config.toml
n_layer = 12
d_model = 320
n_head = 10
norm_place = "pre"
norm_eps = 1e-05
qk_norm = false
attn_scale = 0.177
init = "trunc"
init_std_down = 0.0198
lr = 0.00281
beta1 = 0.95
final_lr_fraction = 0.03
batch_tokens = 131072
Each number is 128 + 32 x the weight over its row's rms, rounded and kept within 0 to 255. Layers, rows and columns count from 0. The size above them is the row's rms in percent of the matrix's.

# layer 5 MLP down (transposed), 1280x320, rms 0.1, rows 954-996, columns 160-239
size [101  95 101 101  94 104 105 104 100  97 106 100  94 100  93 129  93  88  98 102  96  95  97  98  89 105 107  91 105 110  95 100  98  96 100  96 111  99  91 104  96 114  99]
[[118 118 103  85 104  49 143 132  97 110  84 155 112 152 108 120 144 104 218 112 209 126 165  75 178 148 167  99 114  69 118 121 101 100 130 131  65 137  90 110 196 147 134  98 139 156 110 171 122  73 115 104 104  87 112 159 153 121 131 125 152  87 136 206 103 121 122 113 111 122 140 144 109 140  91 145  92  99  79  93]
 [150 143 114 141 190 206 105 156 114 131 146 137 167 129  92 176 124 162 128 117  69 132 107 146 171  96  83 158 107  84  81 176 134 166 149 111 113 177 127 107  76 153 172 160 130 177 125  39 138 144 134 150  97 138 161 135 180  89  81 136 190 127 131 139 175 201 112 116 119 128 107 155  92 105  96  77  97 127 141 114]
 [192 133 149 165 130 170 101  97 151 121  95 168 119 133 177  37 125  84 143 147 126 155 119 130 126 115 107 152 131 150 126 159 168 110 129  63 179 179 102 117 100 157  90 142  82 197 110  91  94 113 157 102 161 109  91 105 126 117  88 145 178 145 146 151 138 158 119 117 135 180 144  83 117 124 150  60  61 156 155 111]
 [105 178 106 137  88 112 115 108 161 126 158  96 173 115 108 170  40 131 133 116 116  89 142 154  91 131 129 157 127 168 122 139 105 130 153 156 156  87 136 121 141 160 151  92 104  66 116 105 138 196 112 153 122 151 126 157  95 141 112 202 108  62 140 103 148  92  60 158 187  60 146  83 151  62 138 107 109 121 156 123]
 [ 90  79 129 139 144  53  99 131 166 118 147 173 113  85 207 140  96 129 147 166 161 192  81 153 131 175 148  93  98  63 128 116 145 141 107 153  82 139 100  93 136 113 160 114 181  52 145  78 153 111 104 110  95 115 146 138  62 147  38 109 132  99 148  78 206 113 185 160 122 116 177  84 121 132  81 120 149  72  86 120]
 [ 77 104  23 116 130 113 152 138 106 140 136  86 137 147 101 163 119 171 127 118 142 113 138 154 132 158 125 154 126 126  67 125 106 119 171 155 169 127 155 142 165 149 132  83 175 165  91 135 117 142 124 147 116  76 126 110 230 154 116 129 101 135 139 128  86 205  64  81 144 141 130 132 132 171 119 172 161 220 109 124]
 [108  64 136  93 152 130 202 106 155 141 122 132 109  74 160 149  70 113 161 127  75 106 135 109 160 150 137  86 142  64 101 171 128 118 148 189  97 122 133 142 157 118  92 120  96 158  95 183  97 108  68 189  99 141 103 112 156  99 192 116 155 191 160  80  98 125 123 157 126 102  93 130 180 144 171 124 100  86  86 135]
 [176  74 133 117  99 163 128 117 174  96 103 138 107 184 162 144 163 106 129  76 146 139 102  85 146 127 191 161 164 144 121 160 148 137 128 146 124 167  65 148 105  61 127 132 111  95 135 113 102 144 121 151 119 132 162  88  70 136 189 144 123 104 122 177 165  62 153 142 105 147  91 157 152 151 137 130 117 159 134 141]
 [138 155 177 128 140 194 179 124 121 111 140 112 136 168 139 158 133 107 162 103 110 144 134  86 129 110 145  93 182 130 196 204 157 101 171 106 135  96 126 183 119 140 105 103 144 129 179 114 135  69 110 101 114 106 186  67 112  68 123 157 152  88 145 141  68 109 148 112 145 101 109 102  68 108 119 141 212  53 127 130]
 [151 164 110 112 150 167 160 107 131  92  73  94 100 115 149 108 107 181 118 132 155 152  54 144 132 192 175 147 144 177 143 127  55 138 157 166 170 119 128  85 136 150 119  94 130 140 167  70 137 106 109  76 141 116  94 152 140 111 124 106 116  78 156 178 112 134 136 119 110  74 146 116 212 169  97 177 100 101 152 144]
 [125 135 166 140 167 161 152 122 132 114 103 197 106 120 141 144 206  83 108 137 168 213 120  76 165 122 149 123 128 135 160 111  83 181  56  71 138 127 106 134 120 123 149  94 173 152  86 136 130 135 115 133 110 108 136 142  95 117 222 148 134  68  79 122 149 162 165 171 192  95 151 119  80 161 133 159 189  81 123 122]
 [125  99 111 102 131 118 152 115 145  78 117 104  75 173 119 136 150  88  81 117  89 179 129 116 125 136 143 113 114 176 169  83 153 124 155 130 140 103  88 127 135  96 100 151 100  87 111 177 155 147 101 101 128 137  97 168 111  78 111 119 133 102 162  79 167  98  98 127  98 150 134 148 182 180 189 165  62 114  99 102]
 [ 59 167  94 117  93 161 127 102  83 203  78 131 114 140 146 102 151 120 116 134 130 128 169  73 133 114  80 135 144 100 121 169  79 117  97 114 139 117 111 162  98 114 103 122 143 132 153 184 200 174 151 119 126  90 147 157 123 130 142  71  90 106  89 151 129 133 120 121 102 154 152 147 109 100 143 141 131 147 106 130]
 [166  82 107 152 121 140 125 154 136  87 109 127 112 151 114 113 201  78 144 102  77 171 127 140 128 106 145 128 124 173 160 131  92 139 131 125 172 138 142 123 121 145 127 175 142 153 127 157 120  75 165 149 110 117 138 149 133 151  87 168 166 161 137 161 139  87 147 138  75 130 186 160  97 121 164  72  54 114 146 124]
 [149  97 163 118 168  75 105 158 130 115 128  97  73 160 133 134  90  85 163  90  71 191 141 178 116 127 149  99  71 114 121 109 143 172 102 140 117  81 180 124 166 143 153 150  85 143 184 111  74 147 114 160 164 119  69 134 125 175 127 125 140 120 150 105 128 170 144 169 139  93 161  83 120 123 115 213 128 125 195 129]
 [149 137  86 128 150 126 155 131 156  84 167 106  92 146 167 135 139 176 116 154 145 134 140 109 148 153 108 146 135 132 121  90  96 207 110 173  85  57 136 134 164 141 129 155 127 125 126 142 133 112 124 108 104  76 127 123 123 176 119 190  92  79 100 122 124 129 117 136 120 171 153 130 155 229 148 149 107 187  97  89]
 [107 137  85 116  80 110 162 150 183 187 183 139 162 140 109 123 147 117 126 156 141 109 124 117 103 165 101 139 122 124 132 181 102  98  91 150 164 138 138  68 126 176 154 163 132  94 139  42 114 211 135 145 120 128 177  59 103 120 110  98  59 145 145 106 101 143 144 168 163 138  92  98 115 162 200 140 130  92 112  90]
 [144 108 121 132  70 125 168 103 137  69 123 149 122 110 179 119 149 165 203  90 130 108 111 138 113  74  99 133 173 170 162 163 101 110 101  78  93 136 122 145 134 127  74 136 129 151 117 151 140 129 145 111  90 165 113 141 149 173 141 127 164  95 138 138 129 119 138 133 166 139 141 130 108 117 136 167 114 137 184 152]
 [122 140 140 155 168 126 101 138 143  89 102 162  96 102  89 176 147 166 170 153 119 132 119 167 130  80 159 130 148 150 171 137 144 155 130 174 127 190 174  91 133 108 113  89 183 134  87 136 157  97 107 116 133 141 115 129 143 111 113 142  44  96 110 170 108 145 139 173  97 105 125 143  73 110  99 160 140 153 141 131]
 [117  96  85 134 126 152 115 110  94 179  79 183 204 141 112 147  73 180 164  71 165 130 128 110 119 183 114 107 122  99 162 149 163 168 123 110 100  63 101 130 126 195 146 129 142 152 137 190 105  55 174 129 160  98  98 163 174 125 163 167 156 122 150 107 139 103 111 136  93  95  90 174 128 143  52 115 137 100 171 188]
 [108 126 130 113 137 128 124 112 140 147 136 151  99  89  89 113 166  77 119 133 143 154 107 106  74 159 131 115 146  44  99  99 129  85 157  90 162 108  84 184 137  75 162 136 134 137 125  78 128 113 115  90 168 114 162 162 135 139 144 114 111 100 118 140 170 158 121  70 121 134 136 110 130 141 113  66  61 113 124  98]
 [102 131 123  95  76 139 150  91 143 143 176 103 128  74 168 199 166 115 130 140 104 114  56 168 164 142 100 151 129 115 136  72 132 149 130 141 168  89  97 159 143 113 102 115  88 172  75 123 115 165 143 128  90 113 139 113 139 113 156 126 194 144 185 208  99  95  98  57 157 121  97 132 167  96 102 160  91 151 183 102]
 [106 117 109 130 102 116  64 116 137 169 135  91 147 143 172 107 142 172  96 159 102 161 150  74 107 103  98 129 128  84 137 166 200 122 105 142  93 114 163 138 112 185  97 108 135 112 169  99  77 142 112 157 129 148 116 109 118 182  93 162 179  76 122 119  97 151 131 104 157  87 112 181 132 151 133 120  61 141  32 194]
 [194 167 139  91 110 109 144 170 133 102 181 101 133 133  38 142 138 113 119 138 121  76 138 170 118 101  81 163 114  60 167 180  99 151 135 163 136 100 131 100  64 100 191 159 127 138 117 170 141 105 141 122  89 150 152 114  60  99 136  86 144 252 171  98 175 170 109 109 133 200 127  95 178  98 152 180 150 169 158 128]
 [ 88 102 166  96 117 155 153 181 149 149 155 110 148 150 186 193  80 170 126 130 122 130 112  98 139 134 179  73  89 167  95  93 101  95  98 127  80 129 140  73 118  89 100 113  69 123 140 172 158 108 104 160 172 142 137 113 127 180 119 103 150 137 174 142 146  93 149  90 125 105  81 132 148 126 130 160 151  84  89 128]
 [107 113  89 133  64 145 181 106 126 127 172  79 140 206 133 134 170 158 103 167 122 158 123 109 165 144  86 123 158  97 130 120 140  85 145 132 108 131 150 104 116 168 150 142 191  87 164 177 138  98 168 127 124 110 158 121  85 174 153 114 119  95  71 122 158 128 117 160 148 120 144  86  98  96 204 152  54 102  38  82]
 [106  90  78 108 130 117 120 169 138 139 138 138 156 144 149 120 173 109 166 150 113 111 107 197 126 172 148 151 153  93  99 126 101 157 128 124  89  97 152  82 207 111  95 128 153 144 103 154 134 156 133 179 140 126 129 172 153  52 125 118 139  92 136 120 117  84 120 147 177 143  87 140 156  52  91 136 126 106  92 110]
 [154 113 128 219 112 176  33 117 219  96 114 129  82 143  80 127 116 102 166 170 125 129 123 168 136 160 178 123 170 117 134 114 119 127  83 126 212  89 145 126 114 139 134 144 137 147 175 166 101 163 107 159  95 113 169 163 135  60 154  99  81 107  87 142 148 135 137  65 120 175 152 163 128 151 121  92 106 103 130 120]
 [ 98 105 115 124 119 149  79 170 117 137 180 166  69 144 116 110 114  78  77  81 101 132 107  98 124 178 156 150 175 148 133 101 132  97 129 141 132 188 130  85 132 144 152  96 100 147 146  66  97 161 174  61 102 149 190 128 127 199 138 129 135  55 159 158 108 114 125 124 151 130 177 143  98 129 140 129 122 100 173 147]
 [ 84  98 160 118 169 156 151  81 128 113 140 119 147 130 183 173 171 144 159 125 104 139 143 141 129  72 163  91 106 140 183 156 140 178 166 144 117 123 168  99 174 126 119  99  97 105 163 125 136 169  93 115 166  76  66  47 141  97 133 104 174 118 183 141 105 113 197 113 128 123 162 135 218 152 105  86 105 120 112 134]
 [176 116 105 157 100 146 123 124 122 120 124  87 124 184 128 167 116 134 183 130 120  54 121 104 163 149 141 154 123 168  95 125  98 107 133 101 170 113 107 138 100 176 110 152 110 126 144 129 142 141 152 123 133  29 147  75  95 124 143 176 103 102 185  77 115  82 147 147 105 124 110 144 163 184 151 170  97 126  74 135]
 [116 151 100 180 138 130  76 122 111 143 124 183 104 113  97 129 152 146  86  76 131 209  81 125 122 119 122 150 188 114 182 178  75 136  85 100 102  97 173 165 122 131 122 150 160  84 160 129 145 114 101 156 151  93  94 106 130 128  98 127 131 136 138 124 127 139 193 191 100  68  85 141 159 173 135 119 177  98 110  69]
 [105  72 145 148 102 109 137 159 158  53 123  68 166 138 116 175 125 155 153 114  80 146 104  92 127 128 113 180 118 144 172 150 142  81  89  93 119 104 122 118  93 169 147 174 151 175  98 126 148 115 116  67 161  70 145 170 139 130 150 143 130 130 141 176 146 103 161 126  89 122 125 155 195 189 163 129 148 126 106 147]
 [104 109 185 157  98 125 112 140  73  94 132 125 195 133 141 124 112  90 146 106 140 106 141 133 115 114 193 148 129  76 120 124 132 169 140 117 117 102  93 116  89 157 109 152  67 137 131 133  89  96 116 115 133 139 119 106 179 126 137 173 178  85 138 163 188  93 104 129 134  71 118 115 148 213 144 214  86 130 154 146]
 [134  88  79  77 144  93 117 120 108 113 150 116  83 145 108 151 153 107 134 114 136 139 135 127 129 132  99 147 120  73 148 160 139 156 149 124  80 130 150  84 121 145  97  91 147 104 186 163 161 136  79 145 128  95 133  46 203  87  98 175 160 105 122  78 170 123 187 194 150 113 180  82 123 150 125 117 158  76 117 117]
 [139 156  92  76  90  58 107 168 101  82  83 105 123 120 126 157 129  93 172 141 156 102 127 104 110 129 121 104 155 143 121 113 141  88 151 116 156 120 128 160 103 138 126 148  93 184  85 200  57  77 125  99  64 130 125  96 119 179 150 180 132 145 126  99 120 198 134  90 128 111 114  94 168 128 142 135 144 115 125 124]
 [121  88 124  99 123 118 159 161 122  84 121 125 128  90 148 123 162  95 108 112 119 157  91  97 114 171 169 124 164 109 111 165 165 133 121 136  97 111 227 169  80 135 167 148 127 141 140 116 160 146 101 242 169 149 143 115  77 134  92  94 101  88 147 161 140 107  66 142 114 129  74  89 199  91 134  99 159 103 168 134]
 [127  87 162 159 154  71 165  95 174 117 153 124 109 111 136 163 195 131 146 106  95 179 114  79 170 122 130 109  91 132 201 142 112 105 186  85 132 125  52 109 100 103 124 138  94 109 109 140 108 125 100 142  88  92 125 140 147 129 136 149 117 125 179 166 144 174 100 147 118 156  78 116 174 195 121  95 102  88 113 141]
 [126 130 185 134 108 147 173  97 167  67 144  68 110 115 132 145 112 168 109  82 141 150  91 156 148 135 110 191  48 120 144  96 146 122 119 150 128 178 126 100 142 118 209  95 144  91 113 171  61 101  90 139 177 119 176 106 158 119 113 143 102 200 130 136 149 142 105 132 133 125  87  79 122 111 131 101 108  88  90 105]
 [134 134 149  89  74 135 139 108  90 105 127 142 134 125 153  93 158 143 161  91 111  96 155 137 105 133  68  98 129 165 117 148  65 107 152 101 147 122 106 127 144  95  65 209  96 147  90 138 154  93 101 165 165 123  90 103 136 138  60 127 127  94 122 136  85  74 101 126 119 199 159 165 161 149 186 174  96 130  85 175]
 [117 167 116 182 212 139  73 172 167  76  98 108  89  95 100 134 148 126 176 126 133 117 144 121 153  84 125 118 142  80 123 166 171 150 111 134 101  46 150 127 106 154 143 133 140 117 154 124 106 135 104 109 168 161  80 109 129 142 154 132  83 153  74 127  75 126 179 146 124 107 124 135 121 143 131 166 137 105 156 129]
 [ 79 135 116 185 176 156 140 106 114 215 160 101 139 122 137  91 123 134 111 119 126 173  91  89 122 128 134  93 116  75  86 131 122  60 122 158  87  75 132  99 185 152 142 138 170 167 139 165  94 150 103 121 169 127  89 104 181 155 110 107 113 111 137 165 136 109 145 137 120 125  82 110 131 130  80 118  51 116 124  94]
 [148 110 118 150 139  87  85 102 100  96 145 155  62  94 123 143 228  72 122 163 113 148 103 126  68 138 152 155 122 100 168 124 129  79 184 137 118 112 109  96 103 110  54  65 158 146 155  74 145 164 118 144 120 131 131 127  75 149 109 110  97 105  93  72  85 164 140 112 156 115 214 137 168 109  97 158  85 160 119 188]]
# layer 5 MLP up, 1280x320, rms 0.0987, rows 955-996, columns 160-239
size [100  93 102  88 106  99  95 100 106 100 104  95 107  97 127  92  96  98  98 110  90  96 100  95 107 100  95 107 108  88 103  94  95 105  96 104 100 107 100  99 111  97]
[[144 113 129 137 127 132  92 148  89 119 125  51 165 132 149  82 174  92 148 122 111  99 119 109 111 128 111 125 108 145 155  69 125 124 147 127 141 115 224 159  84  64  76 120 135  62 121 112 112 122 140 191 187 155  82 112 123 123 168 151 168  65 129 102 150 109 136  92 134 145 154 104 135 124 147 144 139 108  79 113]
 [136 110  74 130 149 122 162  64 165 127 105 186  99 186 157 162 166  95 105  89 136 130 162 113  59 140 106 157 155 149 121  84 105 126 130 155  83  78 175 151 166 154 167 138 177  96  93 123 173 207  64 143  56  85 144  79 115 126  69 124  86  65 119 102 100  80 106 153 146 139  98 144 117 100 125 128 177 142 181 149]
 [128 128  78 142 143  99  50 159  88 180 114 209 148 132 129  88 156  76 118 120 155 131 164  92 141 184 144 113 125  57  83 135 159 111 145 131 102 155  44 108 169  99 126 100 187  89 125 141 153 157 182 161 140 144 148 164 106 140 186 160 164 122  65 105 162 123 109 111  95  66 141  74 112 130 183  75  98 126 151  97]
 [152 131 122 154  93 105  96 175 120 148  60 108 161 111 129  85 132 138  67 124 159 167 101  70  78 129 130 145  77  81 157  95  94 150 138  66 114 125 165 139 107 137 126 152 165 177  87  81 155 135 135 141 140 143 138 137  85 132  99 186 135 139 191 118 135  96 125 137 101  50 121 171  92 121 126  69 107 175 107 140]
 [179 119 135 103 109 112 159 129 115 154  19  94 145 113  82 116 126 136 115  67 151  89 143  95 119 128 144 156  54 178 140 106 126  79  95 139 176 151 110 123 173 208 146 122 100  94 111 138 146 154 126 156 170 194  86  97  91  77 108  86 142 121 132  68 177  53 140  93 104 137 153 131 128 130 125  92 125  34 104 114]
 [169 135 158 140 188 112 167 133  97 126 100 142 121 130  80 160 139  76 147  63 179 153 110 176 118  97 109 169 141  76 148 108  87 132  87 106 144 112 162 164  95 149 154 184  46 154 113 114 126  91 204  84 137  99 110 127 136 168  97 133 141 102  99 157 102 129 132  81 118 125 138 204  97 136 110 105 110 146 162 149]
 [130 166  95  96 108  84 160 152 127 147 149 158 109 123 181 156 164  97 181  53  76  86 176 138 118  90  88 141  66  90  60 215 144 161 170 137  99 119 132 161 139 124 136 118 140 124  86 142 122 178  86 112  86 154 119 106  87 115 156  84 201 165 130 166  55 113 112 117 135 141 162 146 128 122 161 101  58 130  98 138]
 [162 166 123  32 146 180 103 161 121 104 117 111 139 141 102 131 130 117  98 116 103 107 161 113 114 119  95 140  95  95  98 147 102 188 134 160 161 133 139 125 159 170  88 144 140 127 103 163 175 102 113  94 135 142 195 142 143  87 181 111 115 177 135  54 138 215 155 140 138 128  89 142 144 142  89 109  87  99 146 135]
 [138 158 141 149  73 101  91 145 111 151 135 173 106 175  94 120  99 134 123 125  97 128 111 121 156 147 120 133  65  80 139 147 170 161  82 101 118 141 137 136  80 111 126 126 146 129 138 186 172 120 174 179 115 132 155 137 104 137 103 141 134 199 109 150 132 130 120 132 170 140 138  83  81 181 183 127  79 147  83  83]
 [139  69 150 135  64 192 145 144 169 122 173 115 128 192 125 121 121 137 162  68 114 124 127 112 103 107 108 151 116 126 106 153 167  92 140 178 140 160 148 110 174 129  41 134  59 184 122  91 138 102 133 134 164 156 116 156 134 209  55 119 183 122  93 108 118  93 115 114 140  98  91 164 178 135 119 188  96 157 134 177]
 [146 128 124 117 154  97  77 153  33 116 135 113 138  80 115 112 139 131 126 135  69 150 150 127 150 155 141  86 129 155  93 179 159 107  70 105 107 152 128 128  75 107 165  67 102 154 189 133 122 164 130 174 121 143  69 107 130 194 118 129 120 138 136 165  64 176 134  94 121  63 125 120  93 109 134 135 140 149 120 135]
 [128  89 130  94 163 134 109 184 187 124 138 164  83 131 137 151 158 138 118  69 120 127 108 159  84 137  82 106  98 172  73  97 139 152 140 130 151 129 146  63 136 125 118  56  87 125 229  98 109 131 111 123 128 188 123 129 121  90 154 171 143  90  55  94  88 121 121 128 121  88 112 169 174  94 126 104 129  89 132  95]
 [115 167 146 127 151 140 102 142 143 176  76  89 169 169 194 143  66 129 188  85 127  79 120 164  72  83 164  83 120 140 174 173 134  89 175 112 117 137  88  95 176 133  94 111 130 124 209 111 115 126 148 139 141 129 127 112 134 128 107  68 103  67 155  78  56 149 166 147  87 128  74 131 199 137  92 142 121 122 115 186]
 [134 129 101 112  77 177 111 105  97 164 118 174 153 141 194 117 164 191 100  91 184 114 157 136 138  92  87 135 158 120 131 152 101 122 133 181 131 145 139 100  84 110 136 123 149 114 136  79 167 145  78 132 149 115 144 120 129  85 143 118 133 166  90 145 105 156  91 104 117 166  92 163 140 105 157 106 151 135  71 175]
 [142  93 130 144 184 161 149 143 120 142 116  77 150 207  86  98 146 137 127 127 132 166 134 192 118 144 103 137 106  34 114 136 108 107  60 112 151 115 167 156 108 125 149 140 115  57 179 145 109 118 121 117 134 118 171 117 132 111 110 151 148  97 109 148 105 135  97 107  69  82 142 143 166 140  89 153 126 136 109 173]
 [160 167  82 107 129 138 142 157  78 141  95 107 151 168 109 118  81 161  96 134  86 120  85 178 105 105 146 144 110 144 140 160 131 156 140 125 149 158 121 155 135 132 108  44 149 137 138 139 103  84  50 166 192 124 143 152  91 124 165 135 134  73 104 143  90 124 146 113 156 134 106 119 105 124 131 125 127 161 160 108]
 [162  71 116 193 149 103 125 123 157 118 112 117 117 150 142 141 137  99 103 206  94 200  95 166 121  96 119 184 132  89 149 144 126 163 187  99 152 122 133 143 142 155 133  73 111 108 157 113 140  98  79 141 162 104 160 112 145 107 126 156 111 172 156 111  73  52 131 137  78 166 155  73 141  82 152 120 123  94 132 140]
 [122 130 139 169  41 109 146 114 146 173 107 145 141 162  98  98 130  93 113  91  95 134  87 145 156 126  79 136 105 141 153  95  30 146 104 128 104 164 147 170 151 117 125 152  99  97 128  36 115 171 101 116 120 144 167 162 171 142 109 124 127 185 136  93 153 177 177 107  50 179 148  99 113 123 134 109  86 173 129 118]
 [ 92 133 137 121 115 129  94 156 135 110 164 106 121 146 100 142  84 125  87 175 209 117 122 108 167 129 141 108 171 125 125 122 163 130 112 149 105 155 136 119 151 145 105 175 114 112 125  51 126 210 126  86 119 187 114 124 103 146 128 119  79 176 194 179  75 157 133 134 166 171 102 110 107 128 120  76 143 130 108 117]
 [170 158 108 126  92 126 135 151  80 140 131 162 124  75 107 127 173 159 168  78 130  68 202 115 204 104 124 144 120 153 149 108 125 195 133  70 118 133 110  95 121 122 167  99  99 113 174 140 123  94 118 177 106 192 132  73 138 164 139 134  85 165 160  83 133  90 155 150 145 161 146 129  83 159 165 195 149 155 124 104]
 [145 107 154 117 149 107 135 101 126 131 111 189  63 118 101 129 125 148 119  90 126 211 156 146  81 150  15 169  96 134 106 206 168 145  93 184 140 116 128 132 105  91 180 138  74  95 159 135  44  47 112 169 162 102  45 163 124 104 112 144  78 130 131 102  80 129 153 183 156  97 147 116 114 171  83  79 150 137 108 114]
 [187 116 185 164 148 123 157 170 119  64 147 133 114 142  93 206 168  46 151  81  88  90 135 174 128 149  54 109 106  98 110 129 104 143 159 128 136 184 140 130 196  87 163 144  77 146 109  73 178 127  93 136 122 109  88 109 133 163  98 123 148 113 120 108 168 102 131 134 101 170 137 160  90 130 148 141 140 182 197  71]
 [129 132 155 135 109 101 120 117 105 128 111 136  80 114 134 171 142 154 156 128 177 149  99 142 110 186 160 130 185 157 108 144 122 107  76 114 159 153 120 122 170 179 141 110 124 139 130 104  33 191 127 139 124  45 139 118 137 110 146 152  89  95  98  72 100  52 185 137 137  92 114 100 128 174 106  65 118 131  26 146]
 [160 120 159 131 210 112 105 145 138 149 166 156 157  71  85  95  88 149  99 118 128  58 159 151 159 108  99 116 134 169 186 157 150 136 153 112 147  67 161 155  93 133 168 181 180 122 123  94 105 112 174 157 146 129 104 111 165  61  86 120  94 149 116 113 101 112 111 146 131 106 166  73  68  74 143 103 122 186 135 105]
 [199 114  85  76 161 151 131 125 139 148  75 165 106 175 134 124 161 106 102  73 110 112  89 112  93 118 105 144  78 153 128 157 129 148 102 162 131 105 130 123 118 188 128 129 122 143 176  92 162 121  97 139 105 117 139 115 138 153 179 204  75 132 175 123 180  79 129 163 113 113  90 176 120  83  88 109 155 117  65 167]
 [130 150 169 145 105 170 126 144  84 101 123 161 175 131 130  78 174 109 112  97 129 163  95  93  59  91 143 177 127 180 181 123 148 124 108 140 102 165 106 162 106 106 165 127  88 111  57 175 148 108  69 138  93 121  67 127 144 158  84 115 102  86 125 158  93 131 162 131 126  69 142 163 168 158 130 157 133 129 131 125]
 [110 114 124 133 154  86 186  83  88 174 103 101 108 126 144 162 157 101 140  98 155 138 103 114 120  88 106  84 102 148 117 112 114 160 164 129 104 148 113 117 137 185 156 139 186 144 185  83 184  58 118 122 123 109 114 127 116 118 110 133 127 148 143  88 157  97  89 140 160 190 106  91  89  73  77 198 122 132 138 157]
 [110  97 158 134 194 130 128 118 115 182 108  99 133 103 117 112 135 160 133 115  88 106  68 168 114 115 102 146 132 137 136 101 131 180 116  84 118  97  93 148  98 146 149 146 142 151  99 142 127 147 146 148  61 131 118 108 141  80 106  90 147 155 122 126 164 163 204 114 108 146 113 112  87 157 176 135 156 135 126 112]
 [112 130 108 120 140  99 112 115 154 122 126 134  65  98 110 112 177 137 158 129 140 176 130 172 131 155 134 163  94 121 144  63 117  80 110 175 146  77 127 126  93 109 143 153  63 138  64 113 101 161 198 163 126 145 133 207 138 136 140  92 121 110 138  59  85 165 100 102 120 100  92 154 152  89 127 149 134 174 129 170]
 [140 132 107 151 102 109 145 113 173 164 126 102  53 118  86  67  93 127 104 135 141  85 171 108 111 135  86 112 138  75 180 173 140 104 107 176 104 106 109  88 173 147 120 131  79 165  87 170 124 109  85 135 113 144 106 151 113 126 123 112  63 135 129 184 123 146 103 121 112 190 119 127 110  72 161  58 135  87 160  94]
 [201  78 156 119 159 169  91 124 115 116 125 123 113 116 143 153 131 130 126 176 105  81  94 123  82  88 184 157  94  88 136  92 131 126 204 153 175 141 100 129 130 177 113 130  99 214  94  92 101 150  85 135 119 144 193 147  94 159 105 143 115 107 150 149  93 125 129  84 120 151 149 137 168 115  97 158 113 109 163  76]
 [139 162 117 177 135 196 160 143 163 101 116 143 107 136 128 120 176 133 157 103  61 131 179 118 143  83  44 108 135 135  50  66 145 153 113 131 159 159  59 121 144 115 148 101 168 121 139 147  98 106  88 150 153 113 151 127 162 161 141 126 139 139 126 143  87  84 123  58 147 145 108  85 120 117 132 130 140 156  75  49]
 [107 153 121 100  96  97 132 212 166 154 102 172  91 142 154 142 114 125  99 143  87  98 124 115 171 120 172 121 167  49 168 137 132 133 162 102 122 132 120 109 128  78 171 121 174 103 135  69  73 178 145 127 151  80 121 135 100 132 149 117 133 142 155 175 167 142 201 173 106 120 156 149 113 139 172 141 121 121 135 132]
 [116 153 146 149 141  90 123 134 129 211 113 114 153  80 120  87 124 125  96 123 160  99 101 165 153  90 139 114 112 117 105 142 163 147 160 135 166 183 121  95 156 133 172 112 161 122 146  94  87 174 144 174 143  92 161 170 102 138 177  39 107 146 121 156 114 155 137 124  77  94 175 154  79  78 148  90 128 185 156 179]
 [122 124 116 113 156 168  63 152 144 138 160 117  60 135 145 115 177 122 108 131 129  97  95 142 110 107 160 205  95  56 145 109 111 150 127 109 117 135 172  88 179 190 156 153  87 127 138 129 181 101  75  92 191 141 104 158 104 153  76 148 130  43 102 115 139  63  89 103 177 173 161 161 110 123 128 182 151 111  64 153]
 [105 170 115 118 137 102 123 103 102 110 138 102 111 118 105 129  97 142 149  90  88  77 133 195 171  83 149 106 129 129 104 153 161  81  98  57 132 185 123  94 106 128 118  95 115  97  93 123 132 161  82 123 128 143 137 171 116 118 149 127 101 108 142  87 119 127 141 147 172 103 142 171 126  96 166  98 117 153 102 174]
 [ 93 164 115 135 150  72  98 169 185 115 166  74  80 139 196  80 127 187  98 123 195  90  96 135 126 123 106 106 123 118 125 159  43 133 168 139 116 147  89 151 113 184  98  94 168 146 141 112 153 167 171 185 122 112 202 135 176  82 129  81 126 134 141  83  46 165  66 113 140 152 174  80 118 170 177 137 122 178 158 139]
 [136 131 131 129 121 135 101 176  79 154 127 153 119 154 146 134 133  79 108 110 100  99 126 126 100  76 188 110 129 122  74 183 134 158 138  87 159 119 152 151 143 136 101 191  93 139 125 105 143 166 172  99  93 118  36 156 106 156 210  86 174  69 145  93 100 110 159 108 100 140 179 151 126 158 164 138 163 155 141 119]
 [101 122 111 112 135 140 132 149 151 188 130  51 103 152 105 178  67 129 179 117 158 171 163 119 145 106 148  89 114  94 215 130 152  69 116 136  66  98 116  93 111 122 139 162 158 125 125  98 187 137 115 114 126 179 138 155 123 163 174 119 124 171  50 149  98 142 108  57 104 101  59 121  81 142 114 148 115 133 123  92]
 [ 85 145 146 153 135 122 132 100 127 204 107 122 139  88 113 148 109 153 109 182 151 129  74 148  96 149  89 158 126 176 116 131 154 125 144 126 121 183 143 137 133  76 152 108 193  93 141 122 123 148 136 132 101 144 171 164 132 130 137 121 154  88  88 122 156 146  86 119  83  90 121 117 169 113 105 140  87 141  94 142]
 [ 82 143 127  96 107 119 144 169  77 187 105 119 174 120 134 150  61 138 149 139 197 144 148 130 107 116 111 172 108 104 120 150  99  80  96  84  72 162  63 121 186 117 169 166  91 164 121 106 157 128 123 139 171 113 106 113 128 182 197  72  74 162  87 135 104 173  96 114 116  47  97 118 105 158 128 151 108  93 136 149]
 [147 140  76  86  89 122 162 166 143 171 164 117 135 132 130 114 109 107 149 121 176 162 109 120 172  63 115 145  99 143  70 133 138 129  87  96 139 115 141 153 116 132 139 143 138  90 111 154 137 106 168 147 148  67 141 130 151 157 114 157 137 117  60  94 161 106 150 109 156 127 115 122 138 125 100 127 109 104 168  96]]